{
  "hidden_size": 128,
  "num_attention_heads": 4,
  "intermediate_size": 320,
  "norm": "rmsnorm",
  "rope_theta": 500000.0,
  "init": "uniform",
  "init_std_qkv": 0.0509,
  "doc_mask": true,
  "train_tokens": 412600000
}
Each number is 500 + 25 x the weight over the matrix's rms, rounded and kept within 0 to 999. Layers, rows and columns count from 0. Numbers have three digits each.

# layer 8 MLP down (transposed), 320x128, rms 0.161, rows 234-305, columns 0-63
486487561507500490480553519542477500461483451481509499483510485472477481514471509505507492525500476476479496466525508555467507467468454511515468509518506490517486515468533467505481519486472511
466505517542513476472514506504498509546469471455516527528478484461480507524476511506504513513481501489479492503481496538535482453495499506509530490487486519452503466521490458476512511491544531
474542470515512488475475482489503522503502510491495474451513452475495488511505501507513502524490480532477492471481513548504470523486513524504497521492468516474545520500499453491485501479538509
486514506518482550482518475521482506534551485523510481477500496524507534507508475511548500520496521486492503517527487490527504542518533486481515512505516508447496518478515498498482511503493458
523534515497500482495501490476491483517503475494502470459454485525492535524498532493515509538513487492498465478543519533509486516478527538471481460474521523488530526471482455499517483533473482
526473533504476519507518504523471482486495516478522537513539498522495497545478493502505471540521533456492462467484473512529509539479508519522495528528474500502497546454500487460541479492473485
515503473525524527489536494481529451516500478528479532472503535484479499499510495484473481491476520513549481542480493479491506520475479473448497542511508512495525523507476494473510510537558477
470516535504484504509479518441508522490480534505472498521507451518511478509541480527525504468500531483494484521546471460495493514519472511493527518501510498515506548483459479548508498512494474
485495469514485517480505490492510479505485491539463496529522447489488534470516496496441540480488515448496486493460514518493531510489445522549526476539441511489475512524511491432472504477533494
473532497516542493496500490523480502522529437563495523506504510484506526488517510501504497495506472467525421483511533505469508492475469512537491531517494522525518480502492520535500492539498515
467586518502490495499471527499467512514504523477516540534517463472504504457508574505506489520470492544495569489473506542518501504495541529466506466513521468517477445477522482499525541491522484
466491497493461498508467550493547501493533527489475478473511435494481497489470499494533478480530487537519488475460515433488494502486473511510507530501464487506514535533536469513517506465494488
519475485494540537503499492533514491502489466473523463498484489496482534480487507506492526492521509474517476513512474456516502503507538465467526454499488496463523526506499465525507520480506476
480501507523482515498502497455490486485553497481474511545499509489504500497553499436494481524484510470496469513573542501492522513490501483519497492493522481474509514597517477517506513507482515
513513536512499478491535504514472505485503520472520496500502505504491483501518482487498498521494514475489497505511491483489502503509519492481463500468514475500471509491497514468498489479492503
543512518539525492469505497489552504497476538499468504559536501487516543504484457515488449488460470498497476555499506482525470499535513466538479470479530441503490456472524530510474501471544507
459474522505521500478563491508477494497526523514518510470522524463519492490532505503470505491470520494538470496472479452523485490498509501492465528514520550527494527508547482467503540511490555
490470517496525500460503486517519512525514487530518558486514486496538495478502504473503513537542486504443465470458461488514511461512484498512438476479510478508492525485471502531551538495492463
497484493505495557529472457530484502484505486529467468474521528473465514543481480498476490533481535505502502522487515518508511475532497488525461487518485584511512458471498457482541502498494526
491493496502493483516471562474496495465509484481497440519504529503491496551541489511536492520496458505499518522490467523471456503512506508515503552471502474540528505522513489524487511532500462
463512473506464478486503450451550480512486474503508532529500501462546480468453485479476482509517467517515515500527493538515511526498481494536503514490522499488529475477552506483495496485538483
483477534506511498515536508508478502473510494528486498493505498566517495467453476478503513465510461502506521524481472503485499540487509472511466488503509522455481516507472475490542527500548518
529494475467481543474487490476421494475498514497469512507518516489482502466541481519492517485520467530494512521490529480535504500498496523493501500469493494486496507512554477504533472553522553
494503491510526529511524490490505487488517536478476503466519536515486491514515517521485483542521521481504466518517522487519484518449479497504488495505468485507509521479486508514510497500508508
507444528502523480510500503530510511471486506489495530446513467525489474528488500458490510506463504457508479499507494533502517508479582507471467456505474480467518491497508483498517550543512532
513489481536508505499523475493555526528515490522544491510536448524443514499501458510485500539508554524536513503509488484480533485482497542482526474514457549534522501501516476506441482472506503
518528461461508482530487491489510445478507494516485500483482484469482485508488465496553522510484501504497508494507552524551447505476514451488542480526518468527484467467556478497511487500535502
481531509491495511507533510518463491520492474497504454462485527474492490512495460483539494523465530538518490515513529507506505545484528472500483514533498466492551469470496462494487537497520526
500535473523575477525467533520547484569515486473506504506553460522554470522516475492516499506482500462507524485479524501510476477455492536518491518537487516487531507517463527508536482496507483
518518487512499505520494497491513506501486461477493487521549540499534489504478482512453493493487482518499513468447467485503503487475554510518457500540499525503521500514518517500504510490461483
512447504488520498475468509502497519487510448491486491503468482489453521540490501525450502501475501508484496499513451475506513482516509521479509501487503549465526492520482487515511488495494527
523512471513456460478516475501511484532508549455460466504454522444533541516489532504496475508500521516513457494494517463475496448509528476493488542492531499547529496496530511548494519481485499
486526478522490464490513458503517538509462517507504518457556486468507482507478473502521546485506506514558450517526489503434515492491510466529536470551479487495507511509527545462479484525507484
510469539537524527471521475506513519516474518474487460538471504475469503442466512479516523456479461538470484473496501502507495468483526522498471474451502473500481461492491497529498493460470490
459521534482504523471487490490522495510497493504497511517500473503464522500461478530537521482461485484535536474521509508526498460508481461547503522526520471548482539547500537533463434516502471
520481521501488520511513523527474499521450516484524512507453527494493537483531493554473508502465481488489469557498501468461489453476495520450506530559480503531492551504481511475507470507503514
508491505512481479509493498487510496514520483489491492459490488537499496513550472485513508436500521486479490510487487493484494522547519509508499509496513497496506543512483500499475500548541511
521522506504499475576494523515491505458507508472473475504525514513511483480546468474461540496478479484485489470554530448504490473510507533518485455531468487517535501516535508479479476513500503
511486483487484502521484496526538523515491500504506502490480463542514475505480509493485500486506499477523512512462490509515519527501503469519462502493499537470548476509485545486483525530504536
519518460520519534506509488513507493519442504502487509495484462515500506513499533528510476474475512484471521492490490482479516486530490552435487420486488495500494489477479478487487545505484480
464555493504530501479483495497478500545525510473453530482530480486518494509512472483544482562474507502504482517521554510480489504469455500502501510478482519489464518458503512488459501515474476
477508504475514499492518509507490499510520453470464542532476458516484490483458472510516456551484516496464502494474529539479476483503484510494471549518530526474497497495546428483497504529491477
511483502536523462484498469499513471503469515547490520489437505508487489495487536523479525471476519479505485492500525529488510485501497536468493479484483522516542543514501499494476542509464509
484496493533476483449498528498456505559540474523506513514498539494471509524475423499472514438496482455515479544523534498473517451504510520523473526539498484533535510539536538493430511529492480
548510541491512504488490480512483493551479463465518571474483489541477528532555515503390518488485482506519455464500491513501508509491503507495522518452529488497502492537510518528503516503479466
523497488504526499444487471513509468480506524476500460523503521491505496549510506554494490520493504455535509499491544478463514553481499474502516509503504477471515505511465501497465453495457504
509491512530475531521503511492483518520536486481455507508507571480461468457493513461449495524534513500507518472471538476481501509479543464503480487510468507500490463501481498490468515492494497
487492503439519544496465489508473496515515506495504491505521495512505568471456526529507552514523502478521511523478534482489493532481516477477548480450474561529479508505511507501517505472498532
486516517499520497507479495515508478457516513522532422516445515507450530514473499498502498530479450501509464492485474506509504517540518504508511528484493485448511450446452498517453499505457462
498503488454540535461526477510489480497476510503451489488536509457504527512510521552527530454484495492505539459472508557485511472459502497533447500503506482504495459465494498505501453533479474
489480553487519475483509468497476455456475498508490497514491524493505503505467514500531482492478455475476498505488519504503482500497489507509502507481486494509437511529487512522531497459501525
504510466491491495505498502498484469485496515479497525495533538521498529515517444524527503540456493502472521469501474491516487484522488515472516499490491478469479477502494491532507454506482519
501521513497468523482478503509537504504497497482521502502495478476477484489484513464502510518514510510507510456505522522479494506491499499526484492486507505507491534494540527536482500499458514
503473496500486523494477515525492460532508513517484527504504494508501504508473472495521492448511540519460501498485485524492491524445483522532474482511536494479532513474517534503518540499515472
506493521480488520500528482506499511495513468498515445511481490499466509512512489462538497465512477499542465504504531502506515479531502514489543466501485522501514557481484496495483520514453489
507476479471496499518483470462488502498492500523487472485500472508488495543482519463462534484546446552464521431499462496474524512519516508515483525526456521540536491478479514531466490510505497
519509484476513545540459518460507515510451524446447462494521513523521511490487502507519521481509486491504458531483532548475487538503466472466522533547516495485433503518482541486442503506544472
533504470494526505487488469510547516533516479487513484543505477530539535495504485458519499508526506507525500516502469542459491484448498536494511467500499479484472506510538528524520494541496501
478544502570475554495531516506540467538486482522519475528545425516486505508509517495527472510508502524459521529503488479525538531499519466494499485435507493482483498475492519487515476452470497
474509486497516470512514531499503496518467516523529476511589516510478497512471529548474486522484481479524534522495500495501516486536507537486504505539483477505497518494498527478499483504549523
519550502514450557517527487507506484506462526505502475503501533470488465528544523470471473517509475513504500522495500463478481471539529475487531520471470483509506513535499478457561456488500491
524517528526482463490510499488545483496509488501497524493445493491518481491499528469558470475499530495477534496499486514431516516498465524497500518501473479498460467544541499534500488410520469
519489486447460503497527482473507519486505532501481527507497529483481492515478506527564477488505507498475535497521519475547479471499550497497522457509546507517515512515477529488484496492489515
532546473505510483522483489533493476534453485461500494506504499483454524514536487546477540524423474517478530478498494513497475487463517486454520497499467512528538488507506540474515486505516515
495474471513543527475519486531496475490503462533507494494487520486498527510444515515470518474541488481485512484476477519489418505487539499495548494523496500475503501511470483482518527482549488
510525509533498537491429498512488495518497535467474471506489513535498526462521471502494537500500516491518480453433509508487486524475495465497547489452471476532497511493552522511513498506515426
496505579501475507466459502499491528495497464466501520501504542484477515507487522547518492532513484528479494489516506515495490472485499519499524485493475542494481488449465512489503516500511530
469502519455484519519494484514461518543510463487513485511487514519541505467490511511487502475508494522498544518482495515478472499476489490487525493444512473495513484501530516547487490499498563
518511518448455483500540472448513503508479520481483466531483515515491507515516465473488509530509483503504468531497507516506504483499498503462526533547528502490520495543518537486484504477485477
535498488521553497514483498474493485516542504492454468525493529495524482464534503489525484502538543526435495525480494489514516523494514465500491519496519527491489492517512486481511527501509446
531463474476525478493467519516507467477499495465496543463464510503429489485496463480463500467489508490494483474475485500496479429510456469489462536557533507503487515503551447509517486507470504
512518542491481517488516494483483511508518513484494476498470517503494532455525531525497518487500471515502494500514493508481546508495529536497499533554484499488505497539508486528524518498470478
# layer 8 MLP gate, 320x128, rms 0.162, rows 235-305, columns 0-63
466501441497522495517532530502511508558490500455498538506520496494530535550535477522491515502496499460482517481448467503529475495461476529482499508521466506505485519507507499484494477508501509
501544480478509485488489499488515503512513455497491521452512491514523466499514525450509477523486472522531461498498581515518515470543542559438532518492499493501527494522516546458494501540532522
491460524519517552497540471512492522508500537483492525497496479513474493509502457485472503496448525520475533533480515474509512497485514500520505484482478547463514495518507495472501484504508508
505456471489521491517518499482531510488500501482523531512533507482474511495476482518507477497516509480492508521512522485530547491540506495482486489521511535474498521499487486510494481445507513
503537490522489549519486530486526523492511491482525488532472535492492488546539457535535487482517497503481546518479532504473485475501523494477485472463481481498536502495505519512536444465489451
571517491516475517463510473518472532489526536460510516515513516514463497517480527492501507482464485472480489493487546518561447474522489531497482482494478501553508498519485530517509471543498491
484490499466476504507524451540551522528506498501502530462530473508486442466521519473508506479497480477474499515509517485456527523494502482509489542500499501517492496455518477525507520489478552
513489527499530503520462511520536498536490489479480471551503503510511497519481498501459505494506483527484491525528500505480455493487520483514479529442508481532488510507534486521453494566468497
543489490492514559451443493478549474496495502497447472477549536492497525471524509518492476485515532467523498528470489499510521495499506495508502487486490472513496491498503483523500457480500509
508463487469545470462514535481547513501496495475502545477476537514541499484455500501462471526519491504506509524491489486487498493464489561501478504483515513506474483478557510496507486508510492
481540481484531531478436523519495498486515482507522539492457472450434497504478506507500463487509491510554460516477518524505520521472505514500532497509488540518515529528525504468481472561501541
506455480532499500517512495533516494474468484496470503444531537460529478441485546506499481517498485498495528500494523505451489502468492541528507526474503502492453519492466549521503507518504520
480489477477505461483466528470513494491488495468485463478530534503480488520496532563509517492531471532484497502495458527504450510508481523569494501472516510521486503492546509486479466522501538
524445491501486508506437505445496537501471502501517561510536495507531517550492435509494526468454528533546544514465460481505503532514452497462488476532492528514524497514514502451484488529473515
489500488469473563550498529523523488505666441423509449542519565506569472509507540431547556440468430462547494446530531503491540472491495564562520504437452541517492515500443510488524468501422511
503519510501502476518481505502466470493505511524484493488523499479440478509506568521497482500547491522475529503511461458529560500446518496510478529519484483515481499515471517506469509523451539
491521481491508468489447513488489484518469513506519474507503549515515551503516512500473536500545521490471480508513503485501518484493463481519464504533530511529478521479496535482473512515536503
453499503479481489495518539474529474512526515494514502519509519500506485475487539468488598467535459514491493481513458524515480527491453544519508452509529519489494540505488546521505477485510521
521528489522470493504455520565518500485462529510470506486526569536460483502535512468497497567468539457512505446495503513512508530469497489463497467504543504497488493504478516513544449478491560
506501517501506536508475456501511519518508497512515527531544471486444513476517485528485500515478503533520539450526497527487500484484478515539500475529515496482532493498491514475500502449522500
493517512479497531515462511573481507510501514529473482474526489480500490493507471495480530483529488499531512541491517521524492504466508502503494493492540495528484485491507492497441512494481500
517494508498491511508498473475518491498512519493495491508552510493495522516495483525512464524466459439484461497456533544493497516523497509507461521530488517530501498496487505481446498501487547
510491557499539474507473466501509480522490538500525480504510503505543542504531540534508502556546518504516475504525508492542502509449548467493516477484502465473448497492487493486495510484463446
488518538521438469508491514477462534538533533494448483502494482502526519476484501493537487527450479489531475483500500490483464499510526553532506517526532530493476533462492481465503517506500514
523477488492477550519496494486479487480489516515479488453527498484505491483544470505519498492531488489493504516543486507484496497553517499511472495532558523534519522547485489503475486524473484
539505482474503492502476417537487503477524503468525484476450530505540460475494507486487485486471511521519484495511529493473468525496478474463485504487509516510501511488531441495535502455483492
506516519550529489518503547518550532497492521494483527516522522558493464508493535487548504475506476527507436494478469470506488535526537521501495500509502479501499478471501528540462498470474524
522492518460540466476467510452516484502503509479502462518468540467504519516538499530468491476507464494530535519475523517525510554505466495548486536452536504488492440529522528473547463536506460
521549468507491501528498506494482489519510464475501500530525527491534487515492505542471507476500476452532500506444495476519493464497522470491470502540530521507503489531523545480527493477505527
480560521491516497510483481539502496480464487545488496534521500534520536505513511505513510495535482496512499515488534515506506499501485484492503511497481505497553485484488512482482528470491465
522522523479487517522506516530493551517469494469522503529550489537508476467555481498474498462479481497495519525502500502504444550480506517504506474527497483458509560455489478454485504510541528
524515509462515494476532463444438460493523530522497499529502480492512487486506501490472531491525507551473511502504479479508541543488494498486470549486456477547503527518502518491483485494483498
477544511497532553466442538487489486528480502524542479544496501505456509469503523517519450469544482443502468504475513459492502533511487532480518543521527527522545485497493450527517509520513526
520488516489471521482509500435468512485487532502532471524522498492492453518462494503547456543528495500520528508470464519489545504558515484503494466481498533498443517522500524482480444476509485
449495458509483478510507467489544448512515464496522479522507465504495463469508477477474461541531511467485512505487530497445477561489501483487505513472522466490501534477513520509513473469499521
500524469514482547514526475473535487488505462439512507505484495511496508467537477480485499513472484518529465504533478490465440508517475521496472532484510481476497493531485508477513514490435507
498507450502495465479454502509513478502501514464499453463506518518467514459474464486480516475478536467520513492493507460557526470489474501527506521517495513484464514526535502500514470495546490
519492500482514500508469487517507523522468495477502534489491520522510476512479528508514534494473513448508507484519495520485536510493543501439504478511476533484499444511499562486545516564510469
524544525501529515478496542514463530530497508531487504479489507516516526459454518512479526468508499462503522521477431528488514478539473527438501523530512511520486496541515495439492508484519488
478499539455484523459439522511482490490491527508495482513485486479499496507513496482467515494552495525511537488526506487526474541490486550498503483503498519464512460469583476476519486479540491
529483510496501525464489523516482501480424546513520493523472548532495521514485493520507525465460453490527478522446502487500492518493540466511508479466491528525505492483479498508489508466487525
490507484470535516480500505546500493515515542464484463462510486488496535506513535512509519479518506478534528492524517511511481482487471483506495467550480512525481471478498482485486485495510506
563460515513513519456520556527493501512496510479503497491560478514530476540505496533497481509498454521509512512501450492508500514495506489459485512522505519502475529495432516470531536513532546
533460494503524537483478462477525477467474526450551519463516508512492467437487551504545474506482463493503475502480546435505495480511538520472479500511498492483467508490523494533485497474548496
504450488476533557485528506485461522545482507483535499494489528509496514524513503497494488476521503524473495524498469532550484482534512521505477494461559479569547502514499481481473506459516481
484476458538521445467490520514496482463498502533534515484467480531551445475480534465512496475478519503481504501488459555512516510476459480489525476497464531520511524503488446467501499515490508
508504472460494497466477488492515458500496527527470501502513508534486508500511528490498505511518511496505536502494503493535492510508470488490509460496501490550528507506578514497509492495483528
518517537485467491512460522516500535475523536484556497523487566498534506484516572487506529474506481488509527495513494498501458565487505481527504499498479466462506477462478497483503471482485483
521486512527516520495437468480486487521491544497547501499495515502536454476504523502505516491487522503468531522478490478513476481466473495516555479475492472468537478490499487499522482478501530
480490523541526480439494515531525512511548516535507502514482495514481530507527475483492512502533521458485515509465500481494531484498528491477497499502507482512469510504504501490506493515492531
527534515500499500507500506467465497481547476505489512470498481500510461510543520523461513496499495485497532516447502517484474466532526453480486485527502516481491521495509492490498500468495557
501510502511492537552520523495477487460468503530538499485540495545549497500496498518515463428467501517475465501502507443521479475494455517508477513451542506492502488491499493473489485511475462
495490515494476518472479512502525514484500519515536472497526477519530520564505553475533528495494510522537486491449480493514527494498473513520488502515531507480531497492470469493472502481506523
538457506496477519489524561523485536530460478461492481471482496515450464538477545438477502462508500483462452469536520471506514494455476479455492526494502512488517524525517517532521487504493518
500503461522560532492504481487519483526513512484530518533547486540486504521480497438497524462514460529509525549482521509502492538482465461474475544511495462524514502514541491489495461453470457
515486465520475543527485509495486495523514510489531514481522512511465523489516494509494511464506463524496486537490520572530543481535535514517483479515542531536485584535509513464511463499479493
517544511487486509460515497531515462517506517466483514504538522501468525482509512476450479513526437489480517570518530507467500486528516515508509500527449538496514530489520506512459490507491458
515491477488492518503492510515512492518524485493533497476478482472525484490518519481481502484513478516493496509467476525479484559551446501488517504505521506498507473539485455470510509540492483
496513447476535480518455507502522519515485468511481513504487534479494497535533466537530501478502546501474503519524503460523540505491500488479523544518464511546495452540521532484521507508536514
505523503473489506482513493496481523494483526498504533487533520522516453484468514468505500502537500461515521502513481548552487470492452472503511478497545500463500523495491457479490529470523517
496494536444472470473495513516502517504496519485462489508534511521464508496454503508523507505540511485519497506525530522498476487486524507519466508465507501488516496427470464440479531526508496
550515456477496492498522521484482489481526514516516535537499508480485540549482528519510513529491556458489535538562519449539492470463508525496470437511488509521481496454464523467505497486470525
500496512527506503458498505500495476522509509505534479500507503501489491484548482497505454465574522490481481513516530557507530510477504527550508483475510420460519480521509457515484492534516543
502512492464514485536494479509495496545492491499471484461519508488475475474501486488556507489524491513535528545489485484458551526520498474462519501471507516481492495478517528495436485511524474
527491513435491515542527500470497503498507494525507545466512493464463484500537468489508478469516472493520515495512507528515509533468483513515477507555458484509504507491475484508518509473496494
528527498476537512517515506519498521498455477423471477475505509507516482513495473503548513493507544452522489546515549551500517464531518510543512514536556473503521565479488549488544525417512512
528475486496524541469485526477522511496499500478499523481508497529464516526482485469493488513462467518503493497506488514470522527497478503472508495461506493495529508467521493501529468480533548
531498503549490532482481534511471517499508481502471507488502512501509445467473477503524506512477545457536465477512498531497489522542506541524477477474491531535441502458481531510499495516549527
452471432506498489479522511496486451492478538489486500531468497500496526491512516507553475453521483481495489537459499504493528492474485502505472555497570522475487508539553470501523483478464502
516504471496508527551513476500511469483546503511531470477491509482484524503494545551454522488448498444471490483498543474563523474488512459504483464504552536521466474504485517529498510459496535
501495519504511478486498479497443509490519495511495494484532524482461506448503448494529495487485471479476523523516500445495503539532519499495473509490513479493509512556483487490460428531493459
# layer 8 MLP up, 320x128, rms 0.165, rows 235-305, columns 0-63
477535475488551482482548493510514498493469498473507519507477486494494504518456455515539515464482496483486509497497498476455489453493458507481494437520469539526494482526503555494483507459513460
445512494515483509470520480511499494492516481549534488537511490444498505500553531522491472510530476491434470491503476506508500522481493472456505498518518535524525518503491509540482509466505535
441471503498496501548501469467507495505476489496530512512491526516513462465462503506499509501496434473511524446491527525522479477518571459535467505494496521543436524517467486509516496504525506
538479534499532528500551506472487498542461463513526499512553471477505514475548514506515513492463501529510480479435501497510541498504494509476509501496477497463517490493488486487485512513496525
466485489488486468511475462506449497468477490501492479492511551493510490536483498468486502502465471497495467482526496563479497465537532543505457544504493468469484502471509486499521496523498472
478467474539454571502510561528507480522488480467519506528503491552518492503479514487480472478506498485502468497475445486495510514495478503480531535479477485512532502503495487491493498500529552
503504496458490498526535481477497489516546485527506466446496505467507529439505515536495474489515503477485496546490583527501496500480551523500498538443501499522477477511481491506493485486542508
514539522467450462510501555509495466433462566503501525524501525485507501496510509497544499502488483494547564517478531514481487490523477490519499476558469516458527478520523487491482496509540464
489534468509496545449484481492497466517573484504489496519527508493523508528476489490446500512485519485476531523504510484484539558521491512461505504479473551505539514517521468548506485561476494
496475527493490478439482478467554505513480503486548499501507469542492538497467539514524501497488499518531497496484515522522532445458532519448455466514526505490526486491523516465543476493526472
498503448499523445485514485490517488511464550512453469506478448528492466475485494487463459496518547475496501488504508520476488500498552515440533481456518519514518524500479538491492500482502492
475494486521485485524484513493467494486517509480482495475503531560468492518490462480499469448528527505463535491495509536512506504496471520488459490513528491492524473457526502517516492500518492
525453494499513497476542493505526508539520504497487514457537482553449511506561483494524496505489528486468519562518493455496468495457519526461456485512533485487508445512484501496491500527457476
471493489524521543481519513518426481549532509529484482481491482514470458530475521477458528481489523508498501471489463503485495488523498508520463506500464532512478515483503491533493525538466498
567497466457501437510500472493455574496497475564517515502471492452456514533500490525476533605503541475473477480487480539498507527475538489485458547477470527503440533580462553515479472514514463
522465488499513512477491513518554478532509479453463481503501509528483492486472526488492486499524499460458481511507517493524513511524526476452463503517488457522563529543513470470516479503508491
483532503490502538480495509503472501474532502487519443507489521594525500491487482471499444535470465505504536494473491486500500496474484518520496507491460506450514489483454494467476502504515472
554529518461508521506480490495473470497464525546490479458519484510549541481527476490540481516504524481480515526493498504531499522524478516489508539479485509524528514479487489474520499514547508
491481518505489507498490488471548530547499480494500511476500476474495519499460529551509512473474482527501512517495506554491499519546498503522548480479487519513469471518476519540494493512473498
493479484539536499462518495474491500520468508507476490478527535509491488494484485488452506503481462487529562478516502499532449532488491510521477509469499491503475497476484499509462470472479503
500534493468532484492510450488466478496506500487459486483498474517467494489480495524518449533513550529479511474477508507504485512498486538513502536487514511480505534490458465485512513492510550
503496493507498558481512524484532484494504506459516502436518475453471525498518505544523520495510517529479521523542521486458469491489421518480492517484491524486470532503494442487520515551543521
508500544499477457496552511491451483516483544510501498527449541514492529479481501502516535505531469522524460528508499479487480463504531485478481525453482504492494457559423463490534508504492513
469480519514507498517491536522517474489535513509487493488502482503468501510478555491487505505498465493498489483558512534502508487496533458490506497517507455518496492446487487519540458510502469
423452494467498488474517531466517485511534528524529489485494507420494520499546543469477474466534482521503508448520504499463500509440483489509526481486473479510501470466513515516456501455491467
485523471498514490539512543494522486528499508532480511494445473520491488540538483529481512522501487496486534528519524567491570471555478492467445518547490546502515570481477520498508518483513480
478510492476502480473508501483512512458492490553516515527498507518549518514516501533517474513513517500488499508496536446460514488480530492507437467505540481490467474491493517511507508475501526
450495435499529456513489504510489492489539501495472505478487524520536523507468495508509499494563458515520492517483488536503499461482505502552508503509542488485536505507450483515469492493496501
488476496490503487512488527545506540517507491453507469543512535478522501472487508521436581543505479479498525448460482474486498496490470529475476495527513502502536506534486534513502501470488508
476532492557478538471497514511519488497503550476450501518447534510506477471505502505500532477491497498502519473536495515504457468473493495537466540503488457511570506479536481498511490471498493
533489499496533505541483490512525542483495526500493532486510483482484483489509486485500514480447454476478530511485504467472500492480521470516509467523456505509504519513481461514469453502526510
500512527527497523478538437521480488510516515513507503528509489455509475534494467513497481456551484518464511443533531517568504543474486475474510550469500465527536503474528465512470522485492480
528514509475480500491497475480468504422535489501483480468483494479520492510503497472518524508485459497514548503506513501484480500479528544479454490490473487500464488492521483505491481434506506
473472562531483508477515475466479503443555552511517479523470537477451504520508499495512474475510479503528548518471553518496514466471481498506499488507505532483507466514467550481487477460536506
523437503490481465524481474477487527507470524526555517485480500503482490492538543510516496499482479493540492495498502495502472461521491484495510479489463479491471462500467489543510481482531443
489516520480505516507485520476531490477493516491511512476504519488510544461496500519463492544493536495501483494531478506530509451501485522470469516491497515494498515520540502500488487482441510
494513515476502524503521558525509493480538526463487490479484514512505526472530491506543481518480497488484520498496507457492518459516479524498478529516489508487508491520503506483502492500519548
494495449506486513478510520494493454510472494509498480500499528488480472474495500487520467501528481540517507520460480523492475528504502469468531479537499506537488475509501521506513522506492481
472548490467502529498493454484498505538521527500498509449523488459508484493501545471501482498494514480532513475508470519489500461489498506450492458519454499485513490524528502511515509489544464
463560493485487438477523496512489480497521506491473510487499509570490496516507461514473476510473539478483526544511526516495525501504439489474470472478493513502471512467459544492476547501512477
485503482462494456513484517513491526534505475484477478503530509449542539466432511519481494445493487519505504500456474508492505446449491497506455572505524503510505491494470497462491514465454454
489467494516508499478494499469504532522491509452540530529518479502493536513526482478492503556454521492513470550522505480475490524495468479446476509522535476527506516483522494495508475503519473
486474523494482521518509509542460553531525511548515508514532530537451514529533504465508477478535498464532536527490532500510525519510521523509479527523493523504483498511489436508488503499462503
522500514489503518443491480477481452447486485507537506477488492493515506487464522523483500446464519516484522545464529456526470464496540466492516465481474490477493533520514539522505504491524516
481514544527459571513495461484481538545505488503524454524484469503467497522508472480507513537472501513538509510456527512466515477488449531496493515559529472488505517501517497510497468480469502
493530498494520506510478468482492522506464513499478473518497498533465538495484528482481498458491456479521467470461508482509505461532505535504502464507505475489482473503505545534508470576509499
542510500499481506459479502535517452508501525545475525451527463547477507497510506516504520478506496500495507478453460516503503513512502496518554478488551504469524477482471495527511539517504472
462507507508469528514563542527521511562498485516485514502495478466491465475503486529511509445505491503490517554511506468498551466530498503471527504525527499528529529557489461507484501497535512
509475498539486460510499503498552498441502500514508523509440520509568424482471494515497485490440501469517492463506504488519519506476564504517523500504532459508461524494480466528471497481458539
468477506495480538478487489505494515496505494500500478460529535503505542511505483476545522519519507511477550489523505504494529461491513540509537546512508474490534461522504461494509487498512504
484508546493482475508490513479541508537485485484494481539477489518498509525493475550512478498488477463516494515483500492485508483531480456489484487563470465468505508513521508463488533436466460
493520492495525439549518534510440478495535533512480471495505516513519511484487473540512522466486497481492474536510486506540494526505468509485484502479465509536477469513496523464550456522514522
487468515495494496537482487458539482543497498478518488509514534509515487501522498533517503539495464499512563496529503521466499460511486518483492514466471558516492494494494486497539462498470497
526499547502529470464500524502472503511506490519522506530467491457518473476464505524493557514477490502463482510516503540518486480520443512475515492501447516492506537489448542511508450473561473
520519532502484475525485513474512495553451495505492491503517502471527492484504535519487505484484565505475492524545473513511496531524459480501506485479503479484522494523501538528492516490464505
511518474472465509509456524465537478517500493506476494520493494489541505481533452506464458520475527507482534503515494568495473527500455488491549517494485511509527507505502508486527495526500500
485508530506447531488538510535514525472515512484508500502514516478452492504482517498478514487508523510529466464520526488459517513478479520519530520534486549490453503486474462531521498473529486
505509498482514499488480461512512496591519495531554536541482488491476495499499524541530558490479479535482493495475498532480498485547519526497467490529473539473491501504458491499511495541499484
490553485472501509447507477502480522514518479486522499509491523528484505512515538483500489512493516502486506514479471493486491472492522495485487492466488497491491503441479524535463498481491490
468498497479507504481524513488519462525508509523519557464513488508459485517488460491505509519503482476496493552507515510501491473474487491466489505508499517497480490492522497502552506515513528
514491444488485466493497542551449501508529518509515503480517488463477504499510499533531538532481478482521517524461547495521483496497509483505511509548508554498476509527519542531511522522534516
494507490545530516467505506529505506494491522482536501525464499529487554491468463477503511500471515492499502488537513521489498534538507525537480443525529541527503514481508529493506509514473491
504480505508507476522502525489504553500487505539485477494495494470445542510497502525507553491488514527486521486536524533546521511511490541498506463501487539508506525535505500506497476527512513
546483490490471536524502488564518535475478516497469489484501502497525487465507501451509503500512535514480513511496488468532518491491463516524500505480515457518524473504534541493521471525490517
489457514507510488483512524560481485540494526515489482516510490508499527496490497476499525456502531516493527478527505504498499510506443468491471503495509543492532507477500498440504507512492496
493501475504501481492482515484512568492474507473519472517534516516472530477484454523497528491530467466502552508484473517489494519498519504470522506515495503496511513516484482511496497478524491
494475459551521531490465515509544478518510506508487506552485498503522535507482489520486442493494502532472525481512493538491525466534496484530486501479495498532498494464488487520472511468513470
490474531527534471524508516535507519467474478484477488490533478529501510511521512456509506499482519505442498511508504478510498463520517486506483514505489515461514487455505499477478492508485507
490534481499514501515488463507541516515512487513516553481522491474492452524515522475540493487480515518461481549497503510509512500496508474514462515505483500518478466452464476526470515506495526
492514514482463508503506488488518485484568487444486519488521516477485494483564523500532492545531532531439514495493501487496473511502453473460527511507473454496524533474540486504518489504496466
532473493483502501466530481471489467491507528466508461527493506505528520506431464491491507512493487475522503520478546514494554473478511514524477488469514504474479490523493482454510494511506536